Part of a small language model's weights: 6470 steps.
Each number is 500 + 25 x the weight over its row's rms, rounded and kept within 0 to 999. Layers, rows and columns count from 0. Numbers have three digits each. The size before them is the row's rms in percent of the matrix's.

# layer 6 MLP up, 320x256, rms 0.0927, rows 51-159, columns 0-127
102:529511536542477479511509452499517490544472506509487506497514488525462472531484497464500470516500509515469462506489489525490486514476505480584531514518510510437515538486505514470485505475465500522479535483510479529516524494524516507495527484476486479509522535499512481495507455478470543502542542515496479462505489513546451486529477483482500525499545475511521492526456524489500492531533
096:504474453548486486540515450509483535503501488494517504500515515511472505506505463469545511481568511468485472520496490550542457556556513505505491506497545453523498551505527528479508523510483463485504504497523500509512491537490503483506517519482501513521505485494503495527506507506508478497522511502510484488478514474461516539507507545512533501463527497467499484515514483482438500526511
105:509520472518464539481470503511552535515524523524482470488522530504490487477476534489503542517515552513490527491457533500509522480490475477539499494471479459534512461478507518497481469543525517482521446532527468485493507551491507516459514520473509476500434490517516473483488458522508490518507509446506505500552475510490503509492507462484490456506461504487519512531501499481493513522497
101:523539458474467525537507479491521506515531515515497513500499506478485486482494517504531488553493500544476557500502512513514505507486469486499546522483485482510509484489480525536506496528517479470524489481488501471451481467547507526510458472481514461509526518507511469489486513522486469477484494506488544507483549499520484481509546482555504502479514551548563477517496529530512514565494
104:431489542542471490542506524519511514475452514487531504525545517494499510501538488494437486551496473501476541471454508493450489512473492489489496524489460539446472483505497505499513481492539492542473498492488494538486511517503467445518478497490458499533470513494492544487526506529473503495498482512485546494485479496508515506522516446495532513537489466492498497538470507478465484513507
103:502519501517507484472489500468439531486520502494486492516501520469487493504526478500499557477526493493502513510517535546506504550489512516480500503506499497504437507510510512489489530474463484472496436525498486515505504518478481517484534501508534527575486497496489473474494518516450480494478508466500516534502504529512435461464538504527514499499537473469469523487472466551480492517478
095:446499538501487497503480473470515541496474485493537480481512494519519524545492531447477499496508477520483493498470483526517497493530490506505556487497538534496535521493508476527489540492512501526483507524462496523528444535480482515508503468491496467483506499515516487474487486522497487473466508496511528523492484486468475499544540456484510503459550462511481509481499477532503528494455
097:485514497478475524520496489467496470537502507490508500468500449533540539438480534498539524487548443517486464512500498491488504467512490542496549512502507484537495479484493472489495481444500543494496470513557482465498478482505503517466489515487538531489498518459533503498511518478519479538486526486511549440522476483502526510498461550538519477476503486481510480518451490544530497507485
099:507517477493512505553512473516514492511515487459474516492523478496531494461453459504460480501508473531508559523473475515483534492507503481508533540532440523493487506476493463515447499542484488494484484487529520488508508508499473535499502509476475508459486504485557453494465492476555483502492460474485532526495490540440521515520452502493535517528487523496516501522512513467506507473512
097:474482460477501487491472503506499509477487502514548485483476529447483472512472491522499475497457488494448505512482562545507505508524479543533509473493515452531516471531455487486497486571533495512532471488537487485501530494492506528465496525496473462446481512531513513506508465538505458528522476467518527458528524486479507449505496519552531525521467457557503522477500513495521488504516
099:535490510496523446512543534499528478487476470530510497489504453495510487497482457497508517510493489480479489503484520542459489480499488475484507522528507529527525510531506551508484535539541499505488523519509519498484490512516483478504531500482502514492481520490477478517437508460572483468548481538501537493480437467504487486517521563456519528505474491480458481502515522512488532545501
093:529478494505482516449485485540513497482510503534522524527499465518440489496498499514502539492544509492481486525476472531510529487538447484499469481490512467534514512472477450478471519528486474498481507478492463500592473479485513483513494499485491475447494504546480485491479492477494503544524493478507499473514498507504512484482459455490528474506495499483534492517497492470526465479503
098:505516528501514525489524542524513510527492540519448503505483515532491510480474517502470467503533490536511513463485484500505528473478518524505516486546495529477529534545504505498515458480485472530512502492511495484520538498536497514506501523502469481512539480515496490486509533481504477509492481497501545505465504533493454538516457549518518498535488496558505547472551489491511500506498
098:509501457504446480475508516473507502515531490521468493493553468505462511476488519482501517493516459476487530484521508476518489511479475511499452501489497520493523474489502505522490484556479476484461544533442504484501489460506488462533517498523446450505518521552466469501513486489498478499513486532499467502546490493506516511510470481494478567469529484499485504529500511502477513502512
100:460509479501484478500482504526466491480505476524531547487476508493518483530506496483514481504464487496547517537465516491482511513517509530520532512516492488456517533508508535519520507461538519541483504549504522517509527509475524526492490517465506537497511514469476492478485537453488504488503533449501498526486556545492473482481511503505513481565532503517469461518534517500490513540493
099:484500518489530497532507485487491486508495465499513524473514509489546506489498521499472470478480511510476499499452434472517486455534524508478461530506462467506521452512524474468507493453479503508513483459479463529447523474485478465518497518445528508524538537530474512487491506506484498500471529534474504491501566524523455462514484455535536484512541504504494491469506456542513472491502
098:502483506475520513498512474462513531507502528490520467453528517536500479531510497495487482484502482474505552507527486484497477473490535475497449465450513473465470506534461503514537522473478475516495461487475439495485525506519483521529493482484529538502469499480486518513533551511490519523517498496483436486534461494496506453534458504551498516465467497505451520470552477473506454492485
100:488476500521453512541498470522536485466444475467525515511533505504491500490505502561486525492516476502459486506523476508487462495519495479535510518494483512501473500502500445508530480482528501514536493492495495506478515490527481538553504486523545492465531468473504502512500547494510516454499514529469556543475470485520514523535522514497542506460477501528456512479491457483562506517510
102:496435517503457474508508511487496529519471542499531559530481520482494490537492491493473494508520494477471517515540487532514503489480473522491469514523482515529507542575484470486521492503494460491533530517486524469507468491499539461475492494497452531532510523532467483504548538496523497497530515520526501486478530450506528474540508513547453551497512483512501482484539504503460519558516
104:503476488515492518486484498523473530445534520485495487517444481552513514480504506536498468495544486505525511478486483503527530502492484497529508482476472458507489524527511541502511558519509559519527451478463477477456509475503544516484467428500551523472522503525511452523468474505504533480495525459502491499486491530517525511509523525523499463506467497469511530493475521488506477431548
104:531493505485485496470498484500536526472460511538486472508494548520503503518528511472509492501481518473489476508479479510480524502445467473492517529485496529519471487485530507482505503540499463513537489477507522489448510533473496519513557458487505497546530482480496507498522501526508487459500488526457504533503506535506511477497466521476516523513544476527465511503500506491537499500495
095:510476489485487491491540519463536504488499468546490485485552502513542460524501566517498476483509488506494529477550406493491481507488553512451498515521537521545507557480460493526509525505495464480505483503500487507479501488508519450508487483481470490541505545513495496539508481494497524497493500493477513506480533465537520463483527501512501489483500509498481483516470546483511457514474
103:498473508475485459497490502488478532528504483534534453530468459520508505486510473494505519511494522537460463483496487540536501506496510478513507524547475474464517531511546513544473532488500496509506452463482453470464502528494517499520493509507487512523442486540500521520459479474498479480516470492518501451502494535511494505510492506554515569499478526524504487504508518486498515495488
096:547534501492531492488497477506495489518482543493498505485516543486478512500498517525479504472505513511475511488437529496487496549475488511501469495491486524548522502470478480477510494542499520503511477517496509475487513484503459493541509503500482503472432458483492475572502542485457548505518469499503536485510536465483478527495490496535499480498507492516481466483492504508551465545521
103:491476469493510483478499469486513531513510532510496485524490487477465531512513471493549509464506514505503530536478483497506474495466473466506471532457481504524477524448468471501445487548487520459480489489506562474497501494481533500509495514489461496490518501522472527491504507544535497539464540471487491515453493466441511502475527457507470530548503458517499495488446477547542523519458
104:515529490504470508511514483498476508475492469498486457492527467448547468518478532505503504499473514482509519474536495449498544482536531486470561556468507536504508475478462475507475510480506559479519459522495530518510516538518461519487503499475462485495543493530541465524572530496444480495497517466487531515506536469463503520498472522524506494455519489481461501463511527455506521561491
094:463508511507528528494498507515435536500472470495497458463498504490513485489525545525486465507525462486485500486471499461471534478485507470514505488507474516527535515506555510524481488491524480483474501456518536565548480536502429527495482554505527492489483493498501419473534490532557470500513502518504492510520510539488496529488480462531469489512498442488498497486519508449507492517511
093:531494532526438480541512493516493484457495513503458528520544510478492495490523506526464503553461518498521489502485462492447513505495477476512508509447480473501480482542530527515539490491484481501498516518506527525488508487476510502478464489523516536504504499506513492485485461492514509553505502530531482530483500516493534463506455448516489539501482555577532499535488521479493548496500
101:466486486507493494517533444557491563494507532501510502484508484533522514489488505491485546530470463507480521541484493504533507535489454469515506463477504523566480473463495518511504488527490495492517480549476520519540530462517488509556496482499484518504551522511509454553539514491490492553552521473534498510482465521464453479519487491538530485513450529499536504483468534526507528486532
104:514469467484482485504489514488440460458526530474479476516472512554490550499514492484544470531520542519525492483511484487564506481481482533475507505490506471500532466497522497532481483464476453530501529496472517537505515450455489537525514520480474484490498533551449479492455521482500514503492555509500526546537465489500543471474477503506513527502506508512488480481434522451464496479486
104:513451497488485485459464515513500534506535507491505508464494482469426488512502502517528503513521531505520484496544530494506497500464482544518496509476525475510511523469487480485459447476499460511515505483508517527549504504500554471497522502518514536524511498567482464511544494534517502474492535534511526550524504522521496507489479501526476521502510500490537516525523470506503468523530
103:505512521502493513475500485539517532479542510452474539500512538484510479466493510496508448551533529515487503518491478499534497555498527488450488509519467511506530498464497481501465469503495476512481529464466525478551513515544491475449477534535549477504485493502482473553499469480501498479519485462458507485531516496494497496508513483517485492530437527517498501520479483496528507522470
098:507508495531501516469460497505470498489473498527477479492554532517556527485475516529496505528486475533496506514513456475506487511503519492538516501533534506529506503515478520501502445535513480482509504464500483508482474511510515515475512510504493455526480544506542463526505462510479528518560499490487465476497477504498456494469484549502527461544511471505540538523497463503536501484452
101:514562518526550515464474507492503514508513496494471512481525504537548482523523468483493500504501521537533552495501488546541504511527497515480508482533478500484506514518534522493524484447508517510512502473483493487511501506514513485477537515458487496541499479555481524506477464472514503509500531494478516503526457526505458506475513491466492451440489468478534535513513489518488536522454
102:520515524508470528514434489479505506534430488484492506533538523531524488461478519515504462496479456481518483480490542506455503505527493457469520477506522466461470491508540495497527468518481523506537509479460550475491482500484424510471475498479482496497532498488544462527510521500488559499481502495501455465491518504491491503493502521523491503504506503476469503565527517520520494491495
103:508552500510460463546513510489459532520448495476498458527495503432477526501505523484514504489456509504479461488496489484487511470518507475527471493533506477513526485488527457543517503484499499472509505497491538517504497506517467514522516505505472506503489501520514497504533542493488518511552545473494483481445507532489530518512471531470506476491508527496489558525489480472482534487490
103:507539505520488465517566504471492465485504504462497487473531448509522470506503499487513500501457486548532513507498457523473522476490458521484482502480456567448518503503499527490487494556515501515520541467511476490479486480508473502490516492510504449457511470456464479497486504508538478511552554476527471436506519457495493508488529515524474495469474504469474531497496529531562517461528
098:486531497543529509500499488495501465522533499498517498507492476492488513473491532465515468493547466510478484471471484514481525529488493447478455553490496468552513507485475513514527506547437512516489531515504517524492489532528507504519487510495479474564526543509511514506522491543480491546460524492460482553499465464498501474512527474476455519498480486485506523533515471457483480518491
099:537511495524535509548519536508555488495506498467588478530516509486480473519501499496486495472519505511490481526500490459496498527474527533537482498478505494528538487528512543515496487518492503505476473464439504530527493476535500501485487515494513522514477534516465543476541491538497508457551487503551516534521518469471502507476470472519502470516521483491540517451502511533518454483495
097:483512498476465535509514530489484512501499444499487507519517517506481494538482467553536511492486491463500510517558514504536487519540509483491456505501514510462498478468513488489472499510503517508526492483496459477483491532491450540520480441533488457520505548488543503498457518494509461532503483502536542515484540467486444480517513543531471491507515502476499474465504527516509526490514
103:504533500513441487478519508493518489471508512487518487528534482521456507509559497502462459501499494544510499518486526483508534505507505461500508532466516484491475515532526481518480500498490521506505518540469544474522492489457517511462468502480461490521485542486479496517521531506493500541547508476454497493532477487467454511500487545510500515503569495547475464449470499494515486535496
102:536496520499503528508494517525453540481501525513522525477452471486516500516526484564512518506525481502475521543521510507532461518461488484495516508528473470509475467525497531574473499558502504514491487503462490507492549496502522508491532524521478528451469504492539523519542482519504517494504500480513544501550483503469489521557490537515540509467519510520491513509486527486484521518492
097:479509450499520473527554532478488476503496484494513526491513503488547509516476507467514496459528517483474487538526512496545501541448494487539475478533479517449522492539533493470496490520520489489516494518489506535470551496467512493527481517504517544477522448468515461519508462542478494529488509504463496501483476496539507487470505507516507484490549522479541499477522478489498471531515
102:489469502534478502502503478513531482492499477543533524478549479484484450510530500463474497495533523447517520474514502481490541521535518523508510468452526486536487539550507493464516471475481489485511494514484522477505476520540527494529485477471502507513490530480511504531506482531512554518528531557495513483521482545512552487518507529461488504480474546473517453511517511473473507543447
093:532482478511529491499498475554489504495486512491479472496507496447511470506490534511488535464520546475483496521443498457503454489483470509517466505482485503480500475500461473500494508470539556459494512506486485465538518463505489521516472505521504458482504513472506487484521524515494490525533517507442525515509480470485471503464550543497511448472581464482510487531514518476483486483502
091:491499530536489513523551519488465547503468520505498503520457541494459486526496508449512498558495559527494475494496506553489495512565559510529499540495457516520517468507491504513512472515479478452529492500465507496477510452500532533510520482488483511480505494519553506489519490519451486474507494485481521504439477495506488500491541480507466509506494552514510521553474449496488491491503
097:485533480523516527493484489514418478448459505491512533482475530479501502513507539463519498531479527517473505476490483516509520516505499537513497486490485542509495507505494491478552504539504491534445499483499480528487468509505527468512474515499507489505509505446472489503503464521514507477498468502479491473485492574532500492536479531458533484518500541498493506541488513501494510483507
102:489478493519508506507516458509490522487503502503451519473472519476491484510480532498491489514528519471495495511557504496500523506501505511450454503513526506497511478513528532490542462511501486487473464501516498505492467474526520499538461499491522520526497511477523563522513479529486499508546500528516495537494500470466511502477500467500525543485493458546446487480533482487496481490524
106:497529516511520498491542499487465460498473553503467547505486483481525509501486493504527513510496450459500525499532479449506502509476553481472446518541467540527511488469486519550437515518508489547448509475501505485514465550506461505499527488531507528482471524493482506513493520531531477481507507531453534497511498481550505505468494484509520495544516451537509476501512512534510525468519
095:468484505485499528495478542499540487530507477470495498491479522548538476518537529520508515483482514475550502491523531488497497537485539488508502530507499539509490479551483478515496474420507531523466507495507469528482525505463433528509511529487479480486503518453503488508491495514531520507509484502545493504492512513482511548501500485505535534519491508492501522523534466500478458510539
099:535522473443493500510507497526494445498477501496493475488486510497500494503494534484523508486502544494485536510506483508547494509444506498508497442502515481470525508491576501511486460556499543485477533513536476486540507479532515498538531542490495566485473527492468520485529542531524481482472498487484533499489503471501544491487508512504499471503507471476483502510464490481503462494512
106:492518504488454479468478492505513502519547470469458463493509521528515462493480502521514526466473503533524497470510503497505505499507494504526516498483538494531480527513503532496485513493532495465486516472526481481485520490460518479518460511473512480529491497536500491526504533561474505534507468488510525511447500537507516533460524537493539491518448515481510501517486473516502543498506
098:508501502540494528453507490500492502497524528501521485533467496471460526559507494516441467510453519527500456503500496545480488491486519501518479480518482462521491522555478517555481497497511529485526492497453449514526472510513495495500530505532481500539545523502500532495503527484524522492513482483553472519529497480475475493469494527530465531478511489501479503492526464511481455522512
099:544510507483526517482521474514473517461509506476518483469481507509525491492521475546475461521511495488473495538486537515553472482485528546517516467527479476519537496501433489493524495459523490485475460556485549532461519515511499501481487512532546539477510511484454529487484483442475481544529497495525527547513535516491531499551476466464484516503494511492493498532508479498485479488524
097:486511495509457502484495478504471461502483462478493451457480503496502498499477514477445494531475516485489515481460524524513499535508481493498509508532492486472500537508522508516454492430516524490520475474503474502506474460523478483506491482506536507490463503513534484536517565470531509520456528482470511543485514469499550514508495503498472485483500515452485545494481497501543501490494
098:526507475490499468475483582459475527510488527460531518556476493474493504498480548493483526545491545498471493533497487519537471514485506490512473508505515499503503490495551516520566513513497530484532518512514509528516475529445503484490496492519434483499502499515489530469475518520499541487486505435504540450473521507447505506481546491471554487496510531553498501505512503491494526514491
100:491505490509499546484521495504526508495475506535523490470521523515532506460534513467495514530512545521507482523510526486467469537501511508509511453512505473481518466504538486512496505497462477503498509525500513474545519456466465441511492522506460477492540514523497491459475488502528498472496535510494562504544523517503522549475503473485491457508513470485526483526528512470502540500517
099:467501524490488515496496484525542494479541492517489486466511453548497515492479498473471497459507496500484531468501484529483462529531540492494492485500475516512527490513470486485471525476509517505483474509498515503511469523512490513526436536518500481487485473525514521483537466515539524474456501503485507483493469466500481492471438517486479514470498507485511503500549458467541533494498
103:477476519460510517503535533506508507508476532514472539482453467483546525482523533485523484510491496506523536505538497493547499484479522528465481481528530527552476471513511523507514504490475536502455505564508459558541469472548507476493516512481497495492502512490533467498511529511464469487463529503486484499495498516517487517535500535439468497464524490528471483469524476524495519498473
102:508484544492491492481533456524514561531492501506537488496452505539466533496508482515512540491493529480535512461476477533455550490528495524537504482467504502506509530505544471533502525515475523513504513474467511481422482486548496498483501483498510495505478501460528458516507499547509459466495493509456538503521549520498473464512463487506500531515497475496504543510509521512536513509490
099:490462540505511509563494502473513502504497479509538491508490512526504463507508452494472481525446455500503501499508486506483464497505479481527528526560478483520498572503476452513547503469469498515501503558490536508485514489468487471554532507527519539516488484473484459479521571526485493564522480492514480497499472437493529556510481492498472537536513486511529432500504510506497533537488
103:519521462480508521552491494436484456478527533511470513461468508517485528515565513516450491518489448483504558448505440511484513490489515435507480511498511488514505504478498456515476501521519527506492513502486478502498496544497503515465504474487498513527528463486479522535493507512494517498511504466504508595478486484500489541487538483501512542501496508493491566493488496513516448512505
095:487487521457484468546518508509518499497541508512474514517473527528484473520571466534513506528496530493446438503498506523473496471493528508491470482549500522484528444515513499527513505535504477546495499493504483556459526498469505543513516515485483498475497490472515479443508531541492441516473501479470522504500523498493534492468514529521518508516530531505522536472499521474546511505516
101:486496507476479515495524498483474476482483500503513505454518493486521457485549500474513498509483462472522532515523501517476518513524504522525551488481525455551495529466519516484533467520483491529515466537516489510517517507562487501504479446455520495520496466532506503485536515468517544519511531491507453521489480496539546451558513449511518481492534521517492503501469462511473490510492
105:509467515521460491496518485486516479510478498546469514478495489511532519497488505494502529520479463514536481500513542511495555490483508526479465491524539519499463489557532476530503503481492495466503463522525528470478451482514512550532493471487497512488516459555520455501543513474500521516509509536437502479491460525527510495487549479508518450515508522465506469499501504477556485516492
100:502504490488495498528456496497511494493494513510518478481474509522477511502511474541442510491489509513485476502493487488504500510486491506494473510500506480483493491469547490498469513465494470521463559546512509465456519467483544485489487478569486487468501477527445469510512502493526523474501503482467504513515486521465502547515449532500457503506503507505478502532477504521515484494545
096:513505525506490543495487513513471472516489526504495532444548496489497492531483530514534480459480545500520529486535463518523489524485554499474483479465453484479504523483476512518481531478579500538495478500501481519488506514467499539523460482502521491543514482527549493491505503480498522511461495510514513524531476496518485441521508471479510529480462518506469502526466516489499506466488
099:502481526518478488459491523505529485503467446450516468524473493472491456503499487476472514506461519526508531489521497524485480453508465502493485501515467493504492519480468500470525460491457500479520488466481505514508488493528521510474506505481516452479519514512524511515493499451533469471488504525534469525501468478494450495510534473501457493509525493480495496448496474524538481527476
099:534461462502447449523476487490497530537446508530498488504470523547468484450463471579536528528468506531481474485485497501505503492449506470477505543495522479428514496491507516521491507499501480474502525482510511521495551510499475476516471486534467515472525470504523533453538540500474489487464486512472531502490473497486512527469481506506508492466486466498539507522462540552492538550471
103:505488472525505469496526488537484489539466521527451478466556548501504492461480498525512483553532483482500522510506497496500513493491485465474481483516501504549497445491482447514501499536480530490515499488552502531475505475517532479508506492427463526509501485438544516481510498462497536475478513517543505479500501536521487467469496464520507475509508495547492504476467526505510505499483
091:511520524507533488506533503465505466496484469505502499535515469555484530482442486519532501508444539503531534482470523474455528458483519474542503489512520536470532542495473492537530506498516513533528504545504513490494496524502464500478530495514491496511498547490488502493501521474496490485485505491521522495488475510498431530509495464493466495515511501452515538502524457506547517506511
095:492477508498511523496527518507483472500525475488509521519461534521521473504490503491519512513510545508468541516534517484561491519541489524544498418532492519517498508477507538514503473466486468515488518527491526466492487506472506558487568533472529513541489519488502520500515539506508469469506496494496521511500506506443510476501529491466532510488509508527485466507498521462555506532529
101:534482557463503453502523522472552530455508470518517482475473502544501478521489447468505465458533466474487489472497467492515489482472493484515486513519507512523499533480484459537468476557529482521510550509513448530490521487517490486491514507489471512505489493519532479517509491554513513521493523490511484536532510507517483530487524478514490495522536517484496501473465507505482523526474
106:518520507524468482543514529447479564473508455470494520522499534506508495501509493485508459458491505511474525530484509496461467533529489546493510510525494503527485496491530520449515472485485531494502459515511499448465493467497501520513443479497464482508468489452484470489481494556512507507490533511536505524512543481511506508510476508502505487508499510500485499513506497470461448500513
098:477504476528525439519489515504521499535473473520487513491490504449494507532511452479487549492502505500507505534493525473519475485480501555557509508526483470501528515526507482497466457510511554500468571526480487561475504502537488499522515496540493541461499494504481478500500429515521486511524492483496513493490488478502557546492496497524504520523478513492498480531490498512515512498490
099:525467515523512519492467499461526500491519533485526474502522505507503495521481484465501465511424512507520518490490523561530470520511475517487501528501543502540525459475496471485470541531486492509530514476489474513522474520492456482493478470538525530496508448497498530506541488439464541532523474486506545489539455505529505518522468457512475502514514514480514455499471435428487504471505
101:524544491477527477508476511506465529481491486485472494460507476535505520504513463482486520501551526475515478501496506487507473485508479523530471505485498525544491514495539506488439501448498465455523516502479501498487504483484484484496484553501513488539516533454498487506498546499468492536514514467507490467528491529553553443503538516501509502495505481462461521451484530478477494517517
097:505505499421513465428519494488480444504543465492521514474503509507480486530482502501484501520516495493484482506456441501534524507509502519492522495561558500465506529485482494505527491482502493484487493472479495508520509541466520484479525496513453513485530508506514542481456518498505496534513493492452502460475527542485529446497502509450476550464466496520494502516499483512534521531476
101:491488478537528560504524493501493527524535531520495483546541466516460499505483502514494480520501454474476498506511460488500469468475514501478524505506514566494532542498549483483527542489509503536462480464479464480530508479502491504475535517527525481507475491521512497509544494497501499441506476492507498502548524449466494529448500500500458473511512477464480522498527531494501510508534
102:503459518533494479459546472538537530497457465507511512541508492481528481503494497539510509486515503512514474512439460489482480499485496547542527534498523488501512469491491468565550502495484479477460494510501503497451477493493498511484524524473526488485493496447536482481523457531514526489465501497491486484508517468545523466480523533468499549496450529490554511541479479515499495482491
098:466450495468530486519453514499505498485499494555513522529522501526457482507493515493474471517486523504521518449521556517517420489510535505522557461473498516505507522528484477482471521539491517553495471502449488481534500489503497521499532500526522498535569524514453501461504494473505474517506527488470472520496538536506499498481515488502507492489510507534523509456545512548531487482493
099:528491520532483516528549501485518523512487511497492485536521481481523496518503501478509504545486494519575501501507489520516517493454501502486482516511520549519482500462508492481529465485493511519499527508502511475540513526528511507555459506487482534491530528501504502499555439472543470524462541498502461437537473495487476497526483495489488481495513469476467532505529462534527471510507
103:500522480521485499529524473540473512525492470489480505524482523469510497479497500545507469545492513493506510483505502528549478488528498477467490490496513476519506542477464505494534459489495462502503483545440502493525483503535525496477496532512478533524533482540508500496491527476510468500508450534513569471489476474463455501492479537465501521517480455517502495460516488474457480507528
102:487518510496507498471471527529519530472516468517494496497460490529500497525501517510512502515493500504539531488493522506516561502495528508522502485509554489502525513454489430535477504503471506485515507470505499460505503506585507507495537443528486481478481503471473508480505467485517501521500509510486519481503512450508483535462575537526508492506479506507548517512509468495500480507470
098:515516459495420529515499513479485475504514453512472542477449463521499543534501509474506467488513497517494528514514518491495545488505512474492457551491505520547511490490491507509495511463528485476471514499531517530498457505448503507490496512471512489517493468498475514502490553516509472542506512487475523527508488510502545548506497477479501552470508468537521489498490479520526470534492
099:480474528507488517520535583477476474496501482454533512440498487542484494479529477527490512551510473521510534442494473489479518507527485494494525482513447518478457471525506477513472510475490563522484457514487530525467495508480499516483489494452499503490479492510564500476452490524505510531515461500532475456461509459518519546497509465532465523514502489531464454504486502484479510490459
094:464496473481502523494515483546496486498509523499432534511490439550539558469446449510521479489473499510519488503468502500525480496458514486459476484511529502494515485472457527504505517483513527515518469531490446527497508538496496482536538478536475520487532506472493455437550492540504496493465492501536522517477520481501515532525445514479503526465490491484511507518484513521474481494494
098:499498525495498502557488502536508516501567495464493522498518500506474522532468516523557496482508508474487524531442491517503465485516490531524489514477508498533520503477538475460535544521454475512526509467472488552494504462485550509483480535521507508508502509511507477527469521491502486491500498537501489473524455487548513515471507468457479516498465468490530470513496469468485518474496
099:490510475485479463454552511491552518539493507482534483488510541500461513487443524476500483507465495521496509488524511489504493486525530488511428515504516454527501523528525505496529490483521514473529532508509495527520528502492561554497538525485478517469515454538512541503585496559455461540491505448488545460516478503483495519484519527497494510521473488463496492536501469531487520495490
101:480500469522500474499447477454488488498546447487493517512545476482474512468497560486455464467539440451476481499508480506477529494474503496507466453469465505515462499529487498473520522526531524504505470487513490516515478516516444490515497484465505491527480543488484480486513517455467497522482502488510516486493504506530513532532507466437510533493509477513500538482493509512522485497504
103:463507492526512531500545546543446463507548518544515489540526500476471516467568480539508551494501528494526496471505527449458480496499521468489470471559544506494521474473477501548493535516524501555479466501481507483528498486504517480537468483514523478477527511483499480486523510518507463527481529485461513528511492499507487547500472519484541479491481488501531483499474459527527518501535
094:510478457514467494499491513490569518508499524488499548495509509487457477513451501498485535522512558502468513517516503476498505450423460506511492496463504477506515499538522458515523479503522490485506495521467515494486477496483478520462505473488498508500503530520495473476479413512505515461473481496508510536450493493543466513518505504475464497515477532487546461480473484535451522504519
101:511464497473524499467511482473521509491486492499512470515528536476450503489500508462460479537480504534539523530472546478465516482484489511492478532504461493547475479540538544485487526534554517457514510488505509461527510494493466520450525508486501484512525471451526498499477503519506468530516444514517490518503524494455519481472503469505483455503483475498480488534496519454485458502486
097:514483487515491454527494495489502488463516527499511514517503497524504508473474528470509507496467509529472466513531482503531518496458488505493468487504516516485502509508517482499490489464491487504503509494495537510524540490539515532476523539453510494513467521509498484530524497470521497529495500468503494475467469477536453510462513548504433529566509534479527527471482505534485486505487
097:479517513457468518551522497505448486524513430498525508466506497445490516523499533504487458490497549481508536524504494489502516480497478479522499483484488497520503503507513516499524469524487472536532511521507466530497512478464537534491482440500490482510519490511506515518567516485486510495516517553503492530528470512461485478510516473514529493473493474492539486503509536533486505482534
099:470470527500518488562523521510507528512533485482503511494492521520489498520516494473531485490514501497523548508528467497523489489541463520531505511495498462524514498488530496486434519505471462479486486489509471489557515494488518464516510491505437487468510482495487529506532530466521465477479509544549467483517456483466472530498512465503505503497458533495517509510504481454523492466500
102:460499479539532466529503468506547499492473504507473451479496488528503488473491499502515502521529499518527505520540510464493520530511457477491509477473546498486536503494470544517485485525493458469453503531455551488520481507454478515505483451494464521492533495534507521516493498490494523516544509567521513495489528469508479508486509529517515521525513521509533488489472535479495512516508
096:478526505522501495459531490490480498494536501521499473526520536519482464478484475492503504547507447527549516526517490481529482491500472485499474507512481484538510479505544465476495504526481453536464455491504497475501505516498486471551499528492513500516547487493508522520516498509503526532520481468501519499468492519484503527476468498561510478552554500507448502494527515506507465449513
094:495527550505492506497484539499486510538472532499512548480505470496539508473484496519429534505489551506484476468531472515465506446488492521490501559517514462444483511507494507467474542524523502487514472473485512503497538513496475490463494512531492534511497495500495515519462472496505518459498456474524472502521484516512517508486501491491520516515502505508498498465549500533508469477475
103:520548518526539499528476503454517485480484459468505508495484484530527457511495491500500500506523462476489509495503490539481527474481513458502453493506508506506482514489493526535511471496512519464494549578469504524478500487502548477489515468456474509551528499517476533507531512470485457478490539511497466527517484546481519474539495475491514530492483514448473478539495512508479471458509
103:533509503493519469501508523428478539476506527505504552478498489487512515503500492487486483468488508496526460496489441524492499514482483477486495510532498492526480468492513497519522523499483489473478526510503499504498494504500509497484478473485514475505472462489520480542521493494463491493512516540490461530515523435495522490508502532447545498491466490515559518526507507512471541504522
103:501462417479458540492504515503498484524469503527535550528492465516471458479499503509530477509488481478518527520515500457520479451554471554483542518469508515513510494476524538498480476519529554526491512491539484519528549534491450503472498500497500511501466457517523518498531501488499539493451493510466510492467454529547490538519516517495525531476556515529521509465508507497509518499501
090:487481520504547495488526477502495448493525482448502525519483448496492506472487504462493563519497488526517455475523488517496454486512478487514475475483498530549495495495463519487466479518494508470508491541518508473522474515536524481443462515506498510501463497476476496500461529473575519478495514462464515496493462508469494453556488491422467469502527466479492516550525509471510507520524
107:466522483472475479520499506505477520477494460494502504487517444476499436473521479483496492513527531493494506524483462512487509522523554506503444436554501494534509529514556443453532507458503503516459485510495473502507499469527529556512489482481493501501473516493482489469493488486443515472527528483517503454516517503520548524510517516490511502486488499518499530478529488500503488505519
105:502483502510474558527494493535484484463465452490500490519519513494516505502538489476516499519482522500531553509511496476463488492503477499492528496521470493529485528478484517507510486482504524537490476529532487453484492522532462461548470503492477469502513575482504504480533467511472457493457499520516480566533497527537518513552506482478490526512482524515478497490510480501552507524533
098:519484543483466516469479514549517551456528497508516531438511463529502469548470484473491502506469500478460532526515532479550530527496471501503491494499527476543521485530485481451515490485474512444520468500509506512476490513503519497458533480512512467529506476513495471514502544515521490460513503500514487519567510524466511496509497538528501518505515483510524479473525496501453479527534
100:472530457513503454503485498442487484537528543480472464487498518534494517481513519471505478496483538499460528466494503513507550473478477530476474489527490514520492531479487472506553470501486530499521512468492510542457489499433502526481515526530546505487483491471534536522496514520518538517506510490499450503452505480513508467510499484522536497522478508494478487500451460471476474442538
107:511506529499544509497476513461541458531502498494485483486472497452517533466456488472471511493509504515474512541505490520511512509501502522509503516507473500488499547494539528484440523492517483496450501514491499503525553509501493491523494478471501512478443495466576491513447462488533451501540490496478492477493500566511511518469518500476486471512507530498521497471461526469493520497463
099:439509499532437471513466501525510520492480520482489525538484495475540468501483474491475483503491528516543530534483512512480533540461495506547485497538480485472497427474520549504500499526481504544492483490501525510492505516500499559558523500510477542511542496509501547500488494470459480489482550535506505488533488505524527503492492472490527524461509423562465486497492532472491498540476